Weights of a small GPT-style language model, trained from scratch on English Wikipedia.
Training: a variant of Muon for these matrices, 506M tokens.
Each number is 500 + 25 x the weight over its row's rms, rounded and kept within 0 to 999. Layers, rows and columns count from 0. Numbers have three digits each. The size before them is the row's rms in percent of the matrix's.

# gate: layer 3 MLP gate, 704x256, rms 0.109, rows 524-590, columns 128-191
# up: layer 3 MLP up, 704x256, rms 0.109, rows 524-590, columns 128-191
# down: layer 3 MLP down (transposed), 704x256, rms 0.0601, rows 524-589, columns 128-191
gate524 104:502472509494435542535496517478446483495496498525508524515549497471502490490540477513500506498507472481496516473511476482457456486516493514472514511491494494476497468460487520480459454465511481
up524 098:520490527499539486489469479502501487498511485462488537523494482503510545501462504496461488515460515500515502520470517529495534527490507514579475518523512486570554535548531478504504507504517526
down524 096:492474474548486530539528510520492528513531488494551457487515513526485457506547439495508509493506534501473521437511506486456484516469479500497505498495542513521480489482493539473453511505526491
gate525 096:508485524472459494481479486494469534521545514460485509478518535488506491525534524540471563501538474556499500494495468506511473535515470501476489457474482545491485473504509524545485481472496489
up525 091:448490475502491449514540501503535477519477505484460472576449504481478475483481478502511517496453510489479501475516562500508525524508478514504521507499477482533534541524482541482457529512489483
down525 093:489530493467523496518514474515495518524481474497523486550484526524509509530505505446507490531445496497471527487458472479493524516513477512500453478513493502493567500466484512514557485518472486
gate526 097:526513535458507498497483490486518511518494521480506467497542472493473505527469503492509546486483474497505476479473491485510472496491541508503504527487481484503481487524450538507513507491526540
up526 096:548464494527465502489499513548499504491497515526471465484500510468491472501515498523504502535485497481512519540503485497452495499523510524527471508488534471487519485480445521487474498493442501
down526 098:498506498481536457520492541501532541483479458517516498534492456482533491513476481527561489504515505538500463500479486504504497500518506538520535498517523512515512469500463479515506488572522494
gate527 098:478497486498468515494513482483519506501506462480455506493482496479527552501528529485505496509490509459490521480481504474490479486489528472478503483499520487531547511497466486537446485492535495
up527 097:480498522487514538553570478560532511489511492460507502453476461487490528527480538518476472502484485500488493525502466519494475488496553415534548500498523549491470508496477489456501533540542499
down527 098:488477487519479533532534500481493455451546508511526499444508489521470501477471519493485414492527510494507507515464455520476520510462536469482485504505493486529504481491526518530496509480490516
gate528 102:550518494488517512495529520457465477513534493492498511530539484529520511498484481497501473449476440472518502501491510515471499535475502504492484533560507488519544507460474483464518467488521532
up528 097:506489526500501486508461497495477475505466512501499488471502510534491501464492512512514467499478489471486490514448533496512495548501524529556520549468489554468497470518532517470563489481510540
down528 100:491496510473493515482487461493506504498500476503490491477459462485483407521486500458510513552536506532474473431561500522523532493511473463503552489512499489494524489530524511505520522479543481
gate529 097:495489514528486441465508507548508511535496465490528487525483531519494484535467497475479467519520477529481469514486485468485532479539488514512523516474524537521518478503472502525502499570510501
up529 099:491515532472476496453497574514502480549503511497474475520512489526491536554465498538524480495531503502486526490472475511498506500500483504517514500475521517500498467501499506482529497497481499
down529 103:522522486506509462564523465463490479532464518491440509528531484481493515513487483498556523505460505491501505542534472488508522479528517500502481544512447501503520475547524481483509522460511487
gate530 102:488485484516498496476505493476475477516538520545487508529526512519490485497520514496541516486457522494490473494481477476544543473502491502498528514529496499472537496521520498529533525515515467
up530 102:484514461538502521522500493525524514491510480476462520511553494475547469491510473496526558510499508480503496499466487498487501459493480457508491472526518490505491508485504515538515467457498454
down530 097:484504494479482505474519490505490490505501499515514509494526500463473542484484529469480523502511483507496517504470492456485479536474485524508459479497535476476460508509540524492525502495500535
gate531 100:503486551534493489488515522512478474502491496462593534504490492515498545494473533475524469484483518500525509502505484515572514540459493515529493509540499464504510476525506487509513477465503548
up531 110:464504503467512490518530458527518484479529486512484513528467479523491505502519453536498499490520499538509477476473536476498520486507493545500514525510501549517482504473476522489484526491446483
down531 107:485466477491564477509455480514496497473508501502519463515458470471482459529502482471507497501477520506482467483464532519536555462527471515463539511492500495521481525470510477496485508549488449
gate532 100:514508529509479500510511515511479552518474501499521538477547495483509532536522500515489525492515489508478483518507480482515490518525485474467556420520463549505488480441475499469488510500482478
up532 104:512501544511528511502499460497515492518487491513510501494484495478519466538469531547514499468514440529502492465486507508518503486475518513502533523498491501525468492521488502501538492475482480
down532 102:480527518509517505475522465484502488456494479519516494482471517477513536520495546526458514468514430507478511466518470515512502509508489509531527522476497507506507512529532462528491540471490486
gate533 099:501523514512482479506553486535521477481515486458502480534564494483506491485536482502498533451494493502518489461505493488544488463490485488494508555497522475514501510526485495526488467475508542
up533 095:481475498517505513498503566480518495512535505508518496471461473526523506524503475462441526498504516491492483517489516529491528482486499518473491537488499495478510510488491491496488531514489523
down533 095:496504461460519516517508499504450483490495476496491482524535498501521483486521500493523470514525486497511490491504499467503528526480535521525472531527497439493508533507503466543513495485524494
gate534 093:482515499497502468537502524510505491486530481510472509491503503502489497540548477494511538491500447525484474495492480472544491505521494496511496496500479517518535486459530495499485498555481535
up534 093:522538487509481482470519519501496456492492490501508490525535541494506518451479468486485485486508522504491515480498545494512499488507477547479493514527532480512510541466536489480499525500501517
down534 095:472513475486540516481476447450502511491486553545510459499518462506467539550534499501496483488484521513510530514529481423535493459480516470534489554487489508475501498534503509504518515473526516
gate535 101:553496504495528493471518444510488478486499479457497522499511500493532514484496447471501486530516490470479496512488550517476468467475527493502477513454538491552470487508440467485485481478491497
up535 101:479501544509478478499570477520489474501494470477482478469495459479488508510480498564510510502565491472529480504478525440517511515441484519475449492531512524480529486497519496526515514497509478
down535 102:501475504521521506445506509478535543499491501527544528450480480513553514475480523467466549520516530486519484499493469534550486496562492492525519514455486515505482519506531527509539484474478539
gate536 106:551548502519539551443517465498462472450470520508492492514496485475483510488496502488480516541504558541490503525532511513506515512467490479454481483569495548483435508497474519473484492502436505
up536 106:541499514459511501475505502508489485478531449487508463521510511490508495498495463502476533504519505519539486552495504468476494565471488492496516472482483516488503504465471497462526508468510507
down536 105:459503476487513509506489524532493509459490511483461500474486503481434516500479487485530540463470523547527474497508530511486480510491478516471511459505507506523529497489484503510488513483498514
gate537 097:497525540493486480503486501457533502554501468462496482487500532507479497515494521506490486462495493479497470480523485510501494504567478539505489518537487512525526515538527525523492486531491559
up537 102:465560566500474457499460462539571490502477504462485501524468535458499501516476526445540511513493516526516528492526520514483495494483485504485507518464505495419542510455499526520481478515478515
down537 099:494501468548514465512516493496471497493497512541513516482490500483538515450494487506531564504483501527486523492476490500501487511493478521507543455510472520466522473508506517527494514533488531
gate538 103:510507474529485494491493523518486461527518522489468505504504485476529495532502495478525479491498500486479465514495500500505472490467495454459534508506516505534475484496446526494486507501516475
up538 106:501497534496487493532510522486521461498511520486498479502502490520472492480498511475490451498497496522489479520445505485415526516514503513492456508471538508494500471529453416476487513542493514
down538 114:476484498493516521448471534489519528520473457538479486484498462467530509496494465500508517539480514488476550515538483468511500462486507526485551498493521500515467498476516547511493478481512483
gate539 105:466502534529491474549512510503534480492543510498468489494536472519485546500480515497461439514519491543511505509466538480523578490438499463473546534470494488443471498491464527496501508464508506
up539 107:472515473532526475556484484511550515511453473537479497484541470518507482536501531506513521464537495547532555491460494487515511529503473519463521507526513502476499520513515506479503493498506460
down539 104:491520459516468530551542519548509512482520470510496508519530471508477478491457522536461499510481487508526474513466487537505517489515485496476559518503523471488466490507506557508469520496504493
gate540 100:478481462502485470536530466517483492527509545502514484485520503539487453479484507541483493539515503517528494454512505481490547482513514475498468495517480510438490506514482517484494510519458535
up540 096:491515488492448491475530517478505530526466450529487493501532583549456490526452498546496497548553494495483557450512523479504497490503505533529517494516525487528503528497497508506501494526450513
down540 099:533538493456496496502488489518534507472520511490493517530513478498517485479488477500568533455476469482463485487516491523498502519544557516494520482477468500480536513523510482500487559478500471
gate541 096:500495499505512506491549523484495497493558505486488511481503512508477498522509464504503451488541511463529502524484471487533483472446480460512514466492524513547482525480512473488515466506511482
up541 103:504518484461462506451551536448470507508527488495472469492473493494525468466512496493471423483520497457531525531524503519496510504551466516482457472479470525499473506489481483528468465519476466
down541 101:454468501484490516474485532474498504469513505491531507542476505491456514468503507492497473491490495491514554507529481495523497488497501492449511498523529446508457501465525483492535492529451523
gate542 098:448454515483512490547500507538513526520536507532534478554486489488466512509512484502498488493477512472517497488472454497523496499464518508469542520489519504549489493513470488484487510492512481
up542 099:540511531501493497495474450527510492468446492463490506456500488475470542511521480486527482525496512510531499556507521470462501536502531497498527476513493451497486534463522505486454478493486482
down542 101:509495467511471449509457533485504552529471482530494482483485506482514504504473480478497499519492452532467483430501494557526517482491466513501557468515468516467506553480488510530519495536478453
gate543 097:511487494506512497527513490459517476531466503476497483500535496529523519534502515557513542480502523493502485490499498479468478483483516527493473485491481508493484569493510527503467486530503466
up543 095:510511486507508528501482477513479498508490494510517472533506512534461509491523491497481489501504472541497476491507541516499530496517465485464483465501511476507511488527454501500491535522533520
down543 094:503510504469486509426537497464494478495473455456467524452485491473512496550509515526514470497530493493513495494475451523499503474501498528504509544493505483516493527482485503448513481440458533
gate544 099:522490552488485533488503484462516541495524512532552501429484523531475459506440517508469522499501465525499534462506488471520500527480524479500517544512513491507508493556524464511526509529491538
up544 111:507507506460461552510492497535531498468510521509504509479492466519517458522504469487500501488524496522540540488494500465512498552461505504530482509543525508482493452509502480512544481529515527
down544 105:489518507457532535471494528564543441505486531496453535540529504513506511512551534506517479511537451520521497518496506517479479505466500515543516495486488505451497494505483502469526470505507481
gate545 101:483551466510446510547485494512480520505505515500514502462503500539512483491512528512488485519496507495497437505547525504528484506521505503504453512489472504505476492507452502456486517514518534
up545 097:493465444517506493517530441507490496499468536495506555499498496499527502498501486485464505457472519487495488449501482473538501474551498445498515486512548495518462494547510481482486498470486521
down545 097:480519503501524486445502515486477471462490510511515510544476535446459508527514489542533508492532493513531517486463508490533519521529469486475548484481550458500509510454473519454511487485470500
gate546 095:490501497514520472518480491549472497509547494485500460506504498487484481466531516530515516509451513496478472527474500494487487505529512523490478475453505537494493460502492499482534553493507476
up546 099:509523522501474499519510513546447521517513511471464502521532486459508506522500527472534449493497464430536510484471507494487486499488489513522509473496520571490496458458501497483469503475508473
down546 095:465505544476465480472506473500491490508474515486487552491488503482452507517462528461534508515497490486553465518531494488541466487473522487525527501488516548520501516475524509504493477504495535
gate547 094:482506502538513501541515491509528491545537528478518479483503532477503540510501510535510453492479507514503502516469480486521538492479534541483471468519469526499520473494490502513522473499490519
up547 087:468516483521515514525540500459529511497504470501491464437529462465523532496513501460509463523465535536506518473473500507492436457473490526498492477506505497530488485512497524460514470507505510
down547 091:525489460473524491509537481495536483533485536527538491489501471502542490509465493518511551518498516504504524479519524506486463473513452518518471495472493490479505502487515531556498540479550536
gate548 107:500493506525481510515506559524534534531534521478467465518532502494492510513505549528501502513529498507509510475483464497477505550474451501503507435487490511497490454543462540497516547483514487
up548 101:460500537511574507513515544550536494529506491477489525518518528501551481497553550478518531494518527518533473485487481473490476488505518524515511475528465491488488480531445542504488538516500497
down548 100:504515519503517484549484537484517539497483451463485474505482544500519494539477494466476592530536469467514476483518489503473473497500466495507457504504520514498498469490528519525541485498491525
gate549 093:506510508499498537480506527528489491461536495467483489500503470508473504477529463540435459472492527546500491519536490479492498506454469508513509486491522472480530504548494507491459489480464490
up549 089:471515487531502524484484495461476488513494477489518555508481501497492490464463491509470470487526500488493491545534509480503447520484494463495542457486502507455513506509499438507523502532499493
down549 096:521454502517504510523517513492494485493518505436527512530479462504486489470497509522433531476480476537529487534491435499527494484496490509523526502472476514509490554551470451497494486484479463
gate550 107:554484482530518511507457509492507480495477533510515523464504516502542484489510507521457493554545509523507474538513477521517516539515496496476537498506500496463538472485508509515476503506491455
up550 110:529469493509481526496498509490493482501509530500469516510548549492487514461529548488468510455517491465501496510547521478464505514515537512500513504486501468514547478490446515486482468474476520
down550 110:524492530530467514488501549526517486529504491520510492471434517513476473474464517501513531478459493529497515492471450500545506517522515553536465542508515497537541505480489513486527510500524530
gate551 099:435519531478475561521506460530481529519491511484518509483492478473474474497524514519472464523509516496486527477474494503499488560453546485447482493478531509491504472506480493504455498514538506
up551 103:504481451472467508511550486472496504511467502475476519504485557521527561553458496470529503493454542499493501498495535495497513529498468510526471538518532507513500497479491454501512477466506470
down551 100:516504529541515513464494562493497479517485519488487513537513468497453446522505509474492429518521470504526526487511497513506504526464490515504499498495533488466517483534511521531480523528487532
gate552 101:521552550482484519525490489476517516526487512490500490472495497521498503491466536491476482496523474501460522499505531486482451539511515540505490477509518488549476514535485505482473450507471498
up552 096:515511510530509525531499484518483457507558462490486513507480487497538498497539509503466467486503502502518522469457498474516489487478486522503468570500530498479519465479499495500567497459506520
down552 094:526450483464534489513516533463523529565483498507478505480507469515450482519472542491515507523522473502455478492525513506498551499503495482481500453479499450508457508526503547506484486533506540
gate553 097:497521503497491540432516504482540519522503518482500530489508515490510526497490549489491441476499542516462499525484502504491486466496526488496520517521494492487530491512506518518471496432470508
up553 100:523493501519462454448484534527518521491496499492515511503518514450531512527496509500513492518524471517488495548491508469503477520506525502500466512504493508528508501530512526524472506500481483
down553 099:490534497531444495559485470462474493484465501488525492498503461500505521514496482514509440534526474492546507499518518517512502519473506522521473484494488490530531477430492474491531529486510506
gate554 095:517519528483479517523485482497493471508540454492464535497530479477527465550515479451472531484476519447481519492532481500523536504471489491461519506501504473510482520501469528459478467478547532
up554 091:470480496427510487496499481494502498477490447490528504541478522525469486527508539493506507499509475474432539540496486462448482467524546496485490563508538483494468512494520545516537477459465470
down554 097:474494538546486497527501458500531538462507509512523496504486541530472476464521498508529514517510531535564483454477519544495508501499481495544466489497495521492515485490518528458497544537478511
gate555 090:479464525480461491508496530492522499537512498442527486533493520484505514566537529512511498478546469546471541466472494531449511501515480511504513464491475495500492496529551524498485516466508444
up555 087:478494527487480501498499461469547482528486522507503513512501539502505474528466509471553553500493461512478496513517481500448492559481536512496520513492526506535494517494476488492506566485502513
down555 092:533523547493503495513523520460453510496460482515509491469511530490533513588482492523508522533514472532463475487484402506516507494554505490509521519509520507526512486531508499511558477491492503
gate556 096:508543498486495506463509484493493513485504516497528533525500470488466484524510474513474527511494490493482496496490515501430539475504482513485519483509520517507516476522504530476538538439441481
up556 100:508517487475496507541492505519524461486527561483502449493554531454534518505474481509491549437520482499477493487487467491479549489478506496456454524493497502521476521550466501478526505475507493
down556 098:517521450497473504486558489515539489536516550471478516507523512494523482498466484495499481463479476494513521499526511516464523509487458475480494493505558550493491519539509486484509496446491466
gate557 094:455500505512490492478456482501527503544461518475513536503511529451501483494490476481466467460541469520515490530498494449493510499471512539506504542484479512499540465448484535499505543523512485
up557 095:516532509441515538515497476489487501503523483495496508500527486475499452555458510524482538514500539426520529523489512513519497472493485492515523501521494515511518496514476491492484495496527493
down557 096:494498519517498482502493498504480498519550533485487520505524456493501487465522458498499490468476501544539459528498462464481467505491545515522496494454486496510529500466531506553507512436527502
gate558 104:533465468481481514519485490525509522528522539468460488466511509473488517489482542472499510460441507499525489499468477509516516461470513508467460496466515478538531520554526494487472519462494474
up558 102:555486490501461506488500512501477511500507469512525517474465498498509513509535533492506549495521491505508496501510460570478458504486512511512505465448514469480503477502544499541514524477476463
down558 102:533479504512488505489461491569514504510516515463478510519483516484492491505511537479505516499503520487514496514479535490498500497432497530532484475479499487478531502458499526508527508438454516
gate559 093:500461514509525538471549484456502502473525507488539497534474494535435523476523502488514509468495524475480492473515474496429515476512511502487516518485527510494498524503506495506464499519463456
up559 094:448482493533495532480509527473496525468527517468527455533493480505447510477552544500511484535490511488498560505508475480464536490466518507468499547512490538495498526475509519503506518539494495
down559 092:536500459457506480571492491504465483483478520491532476543482486485491493476497478562512527488511502513492497492488474477464472507498501519486508497544495503489529531450539507503467520528499473
gate560 104:525582541492509474515497448455503474474487488518510555501507516509541501499494518538493476504543463494506512536483514499497491506553527509542503531524451515517479504506533486501539491498524506
up560 095:463473503511510496484481502502492467545487525545504533508479499513491504495507472495472549494505475484524485492510534526545457490455498515481478481505520494503479501492497500527505562486492520
down560 098:480437464518520504545529504536506478481548539513500494458500504511487531508497522451510543486505500525466502494469487493517530497521438454432474481453532496465553528497533506473466483494501501
gate561 099:520542483452525501522442441450518509483494506536526504496490450543464520511460483480432491466525524512507526502505528514531529527494492501523524511522529513491495461497518491504497472448512531
up561 099:476465442501501503476503506521458468519488473495448537484516495548439476484499497496515457498493481496496492495499465488534511497513488494502561505517516483490437556555486501482510522504467491
down561 100:504525505509449520527481520488521502494489497457527513508461499528493491473497489515507460491500507472506498514496492546525498471491526494530495514484482499503485484510511473526492494489508456
gate562 104:520498545493519528533482495495493477527486531488529479494502474476485512493474522521513525522532539507550521499510568459485519507505513525490511463493538513474559494533465505509474444525490484
up562 101:529505498528447510472498496555515508513528521487532515555511498473472492470510502498508478519487497479503523474539464555523502477500522521471434487486494505466515509476499540578524498492502463
down562 102:536522507445516488494488479482495519473511450494470543478485493518484486485479459517517484507520468501488475503520506482477523482536492538535436515516484479421507480467501483529495464505504465
gate563 093:510507502496444521514480501518500505564491510508464518534497549496451489460512514495469532478515516472436516500497487508513511480524527544481519484510494506495489536507500527527551527456536509
up563 094:488508474502493477542480486564527466547497519488503534465521540470522489437517499543482565490493485475522472440468521499503541475540502545493498492518535490525491497500471500506522469473514484
down563 096:521464427517511484485474467480552501488462520491468480503488501490529520519518490486502510476496477488553520513482499497555485510535482521484469539512482497460531495496508485515517478542485496
gate564 103:498470464443531490494487496494520512481475490491507525514464512536490488493475507466496520533509477517514536507493530430547500508493464516538450493476529478492493520482485498539468528492491492
up564 111:511535529525538522507498491530450497494490557497512510514545479470467515509536506530500487532492517477561462507499487487483515512479494449496521500426524444467455525493496518510474491483507496
down564 107:503527518534472498506520500460501448518482490516490495527493520486525476513486532492509457473535550505520470529535498541473471468532503525523550534510511520506548500516531509490561501484484521
gate565 098:495489507517497508488523453477470494508475543487510542476473513472497480489494486504453486498515506497520472455585529536524496464502552454466485454453491529534460542511514489526535495468494522
up565 100:528508500474549486518537496471480497504568492467485524524523524499513538553515494515516522503498505479461514512458489465524491521504482542531517504526472517452509508479511548479457531507532502
down565 101:480543507489467484518485487495503494514524495547495482521499478505540455461503542509484437497518506479539509466529545509471527467508524472526512522481528488554533532522494498528520487428524538
gate566 103:502512498541525483517551520482492477479471451546517494494486515465494458496491531478505472541487493478516481529489516491498533467527482522467503505500509511511520505482509492555481500487475478
up566 100:518518486529491512504476458500468442496496498487477495508475511497475492449496513525467463455499480535468537473481477501473462528538561521491493513494466470512533508531492498538491529493506479
down566 107:505461497479482493507522521489510513519498489506504534556515549451462504477487472507506518522488503489522505528535542550473509456498462519483438465453518484494516501483514502512505536457508512
gate567 088:538514493496469489477513450565559543462481470476524554513462539504488485481463517494463458516497447497468499523454499481495500510525510534498505480506494511496487487518518512500528530519489461
up567 094:487479499479466460500470547558507505497506521503476488505500498475515527465512499476505464487454479507477535495479448504498503444446473493484477501492503519501512526498522472502522511519437510
down567 090:495505504506499483529489533519509464467493501493491547520497528522494474450457515453516467508563451473509540486513523507512482589526504477496498485535459540511432507513487521509476490503494477
gate568 106:483472473512507477485507522512514483518503507469512508506510513507526530486496526508513536501482497522470474514493482516487449507520456527472483505471501497527464529502498528533511492515470485
up568 111:494541500509506511500492482534512527459492481499502528507541531518513533508482542497518482469487479467536477532488523470522504492488546479488508539508511550491504523485492498501560514510497505
down568 106:483465519505485469496501547519497529498518549484493471505467529498485502523523463507515512495485493509482495530535538530529513525493450525511501522502472459559493478512529555494476438506459469
gate569 108:492451494488526472492539475470488488480518488471541493552530500525499513514518507509527493480511514492475548474489467548494537520498505499500473509457523527460515512500501523499515508515485513
up569 100:483476532435509513527487470524503503475489509519514454515491499479508492478527532475534484463493487494476526484438472519497503514475518533524523528499544500479498474509502487493496480535522454
down569 100:542512459535480507516507512503503503515561486478462500447460518501480493524476515525554406537498524486509472484556524521487509484486511477470477507512505512464452532502513499543515524502457528
gate570 113:528496478499498473464506469445484473528483505512489481528468528541513500482528507483499515534521490531569532494492501504524555496498487538484499468492512501468507543466449470539474533491501501
up570 111:442525473498512485553516494545500472599527512530511568475498489446456503522480485498534453503550487515482472506506511495515494502475512481468519553489465491536504496490505509474506469498517474
down570 108:474490523493519537506439486488494533496489531498470521530510502543479513478509464489519533491497485495506490525525489475511461445477477513469503495495456515495484500466438502510489461528494555
gate571 098:531535546467501510509532524522475518469555501476499556493546516506477479508511492498484494488482497458524490504508498459527493496522525517526483509492505456504503523471575467524530464517520457
up571 096:492516473514537513481506518524512485526447473509519498537469499556513472522498535528495527497487471481466513522532457530513503498542522480491523504511503497460455540493502513513451527491552496
down571 096:514508518459512458477476544468485500499515516538498487522527535473483471475492445489480490522528475514445497533479524509497527510487520515522532481488501487529525496514497482514509458477464510
gate572 101:484498505468485506491518542516484512518511505519491488492502509467495508476442534485505504500473524485517473490503553509511514550500492527482490537491498472560475525505489484499509468516502506
up572 101:534459516543524483492539501548507502484495461468520467487485502513488495468504504527528489506460511521533534537518496506470513465508525468470489472473484507495488505501519507516431545486461512
down572 097:521446503495508497509484528487474537498517543543466479495484465510500499500519498529496538557515511485496512498535468433510467536504455489500524493524498539504490502526510518511452523461507512
gate573 101:478468480483519486515506469575530486475521498487480513482525524498526485461471500510529538489503515510485467512477494523451505481534500504469532498524448481491499492511520504479501543547489483
up573 092:485541507496524540507478458548531448466512525490561514453515502491547498481492528488493554513508472488496496473481504468480491490504479493482490461545496520528522465515488475536450499508507489
down573 092:502510480508483496487457515496498488494486480483497494488523504482471472554507475490496483465457508473479528537507478504543501522503553517492484531446528510491465526456507504487458485457481512
gate574 103:509471484531498495501508466467451534511532488511503520519477488505498463529507476531473544495502473487496508510522442514510446489532582509521490468543487545551499529470481532472512493507479525
up574 102:505512515475462487519507489502479475513514512494472527541518516496454473512525458475526514505500491496475473485484464525491448491493534523466476512507427506488507544510502471504475451493518503
down574 100:497504439489506496477512499500558509473475531478545478541486480476500551518484484510502552528500511474506502535527557475507514483492484495540522545481541467525534480514522434499503494478536528
gate575 095:466516499476521515504511465455496510527467521505525482442503495507533508484479514512526481479434468509450531503503533469466498429486526475551504510474479529481509489475502494531554443522530515
up575 090:534525509498514504512520496468493478482502491468506544516483542549500456521483479527461523519515453535507512481480512520482492532486530553504499560530472470509528536536482489499509485477461534
down575 094:502500505493502472542458464512503468514505534465505499536497490520513458468498534485492553534532428545551489503498503524548548531517454540474482477509493476498488517519502463537506487512431503
gate576 098:462481526450536566508540480487514514483509518485469472473503474494520515551514483519496494535473495497454519503515493496513516484467486456507494499497574505505472480502505449516494483463549488
up576 098:473479477500501532466517531543539498489509478467478463472504470472451476483530495509478486539475490497535512523532446507524499475489501515511478510490503474441516522531509495438508565516524448
down576 097:473501535503482460536488502505481521486497497529499478487495496502550489467514502518501484484509494531530496500477504512497521487535501524496562465487475511518522469465493455496495476521470555
gate577 104:505556520513525450540508492490461515540469489494503564519537472548461524482550480493489478497496495514529511472493529514501478559510516480477472495537561481492500517439544520527498516494510491
up577 107:501482443527453501515508491475509485498490489460491473475499510459489490480506523536540538520500490521512454488522490491495534419506500494507469525537526510483518472532473513516473493502503519
down577 105:493509489484503542484500507499483483503518535530473533486470529485484526500467503500522476480472525512521512446513518481488488457528490540538497466479481487497496537545498461456464519528530511
gate578 101:484517513449512506489510494524471483511555488495514496514493526486437474522492467520530526500521486473529471490443510483497468482519522531471522460481529533473456515492486493485528479525496496
up578 105:508524477504477539511482483484482527521477541507557484483517498491536502505489530493517493521499501524465539498498474547486497522497455481468516483532469535490486507488510497488516523500518527
down578 102:511486484547506472472493543481520514520464478502485516508507497500504477519514510530506479507537487501498486474523506501499508520496486497560511477523489466495480559558513466475532518491537504
gate579 103:535513448514495514434485502501474475547476537511496545516504547536468466478461518483502485484497481487564486521520527490516535510515466537494509489464478524532479510456487483488524488520463507
up579 106:457503516480466481502498484497495503487471529540551499488510522522444503505487519506543509566488491473466492513566542508503487500530509471475501516499463471456494500492497490482479585528534470
down579 100:538468522573497495459501509525506518523458498496504514511517485506478495490467440509508479530527513467493551491513515500503513492460524522498496498537510469489552489483504501507484481492477503
gate580 091:491536491497496479536464521517507475490492504496550484507486500503502529498516489526507466552530497526522467501517501457470499528458502491465481518470476467525536473547524501492497469501446531
up580 090:488502501478517510556497496458472483502491501539475528527494474475494501545490499503492535493469513513507495455478540509521446552496517480524486477488530490487506548484513522523492487498529495
down580 091:543460515486542489506481471497526522494531497516518529504497505509512465518490496508484557519496483469499471504487481523467537463493502542498519472527518494499448534491480493485477491501532521
gate581 101:521508549505477493510496502499512475505464470477513542427478478464495514522478487465503463496493489512527489518500474516439542446544506535492464547477473493487515503478499503467546508508501525
up581 101:471507525506508450556502498470484484511545505515470521482479539494508519488477522544463500503472447465506509523492497492510527520528479516520472531541516482507529504486522521511560504527541475
down581 101:476508529506478488486542471530527536535530504535499492488509485484497524525488517521532428514549492533517540492496509450494514524535471515498538516495512490483570471508512562482492539520504535
gate582 099:461526480525490432493473481485516487490503498551497432537478483471496509523463528533530472529551517488479504519481531460499488550482524439476477485488509490485492503538512486520487505519480483
up582 094:474488508474514541507514511494484547487484478490520491486483515529511555513479544519538502504503493479493514472500519507485539509501496470486500527502441468509464545484509495527469526520542497
down582 095:547484503541520459528503487490526512504552548489451517521504478520503498491538495538470473512515509521490489490498470486478521516498538483498486515498501510527486478515481534479461513477502470
gate583 101:512551532504502519466508460525461435515512463525544502486489480521544505521495547498496501486510512446489531494521522514498517520503503542468519546510489513478500512505512490522455516516505503
up583 110:471485453503505487523470550472508546485541500495512519507457518503476454495488461491523461495491517571527492475501469495538485504521513483541489492531477535525523535534466506492553497531455506
down583 107:529480510492461481477479480517523449505511465530490500506460521525498498493510505502467545464488506466501486519549504514514497521512498515533502447516533521502497530527485469502462496486498502
gate584 099:501506518536508517468526470503500505486460504495482505502514525463489511497456504507497554519511515486525496515518510525536526493473489519547510503507455512510473458523510502466472542513506522
up584 103:481493468459514468533497534502480495473514565530477495539478483534489541441480537441499532501524511493476523505484499484501507455488477500513520485501529526483506459507525437511466483515518550
down584 098:512524547481497519489476515491483535526490463492516516487551521511464463542491462558508435499495526479515501551452486531479457503474517524524466525511471481512527471483474524456530533514452534
gate585 102:471493530538500510471496489559458469491490500510481534550509488523511497504514523501531472523531550492490505495488520450543482492477518525506496512495525501556518508492519512533482479529481469
up585 115:539553559529522498488477484518457504504527494561469514494532499487509484490528498491486508501521499480471519509471476517538489532479503454489500493499472531523519521504486492515490502521517488
down585 107:562490534485486498516518513492532491460447510509494457495534516506477509489542524556454512511479510454500535509483514502502468506529493462513506512526482445489481515488540482504469485486499481
gate586 106:501483554494535476504527502488543496500511483442546540494495528483481504525494509515487434498502506493517507483489504514504503496475512499499492514489495456466534485497488518471521507538466511
up586 099:491546453512499560506498503520496523525520538472472493501501472472524519509506490467462467510470501463448460496492520536476500475469504529484543457483536509521515503505531550535495518547510490
down586 096:512496488471523525556455446484497482536498521504480498486506435507531502530517459532469491505469449506511517519468505481510502477541501492545495515502447533533464520486512499508490474508481465
gate587 100:473494498523512479522502528501512475470522483511493535501473516513522544496516493477516494457495492494455515539518469474482530477506473532498515517523491489516443438530523486504538487500458521
up587 094:461460528501513523540485522483509475531486457449535502514469466495503475531467537501557521509556476513504458484485477511495486502515497539556539510499497518507519509464488531506522455511564496
down587 099:458534523515540522469491472496500479479540464498530511503488487513495472497488486470513435507512479530519499494490530445486559510529498492474503514511499487528459455522550498466469458461488462
gate588 101:549508519475528523468452491519484488507486483514482555450469468517510521492455436504403466519524530512498494510482503493501504480506535480511472490521459496491496509469484519480508535533496549
up588 095:553523471452533507517512449488477581492519517459541484478533493449521561502482472479508520532497522475521456469547504545513520485515508518501484468465457489522478536494499509510509499490516541
down588 095:475488442496531529516498528523522519449503475519472541497481495534513453502454513521515531511502492476509453527469570493511541514455515505474477511543487502484494493492481492495535537535494464
gate589 097:509493501517495510472522447482501527480500502492481483527509535454507532481502564486515504506442522499502515472527474519441493498467502495530452507454527481535520499468449476526511503481505462
up589 102:531488471516548497468512543521484496510532491498503477525487494521438493511470495503485492518505517476523522483517476521505488508530547541486535498491488496465464454497486477480500563486493534
down589 103:471491476505539499515485466548477507473526510482493466489496492479473532518476534475464506496484469522460519543492512530475518517525521524489557503518514502551503510539479481498469499528482476
gate590 106:472550492495503466521519487487483427509528491495471501521545476536498484514536504487484445475496505474559488454446504516498498514529454549471490501467474500520554511473521504497476505500483503
up590 104:514529484509503529508502470448465507478520483463508478488487426510483529481507529536459495554538511497524506479514480544497463522514486474554495509506474525490510519500496486501496455497535495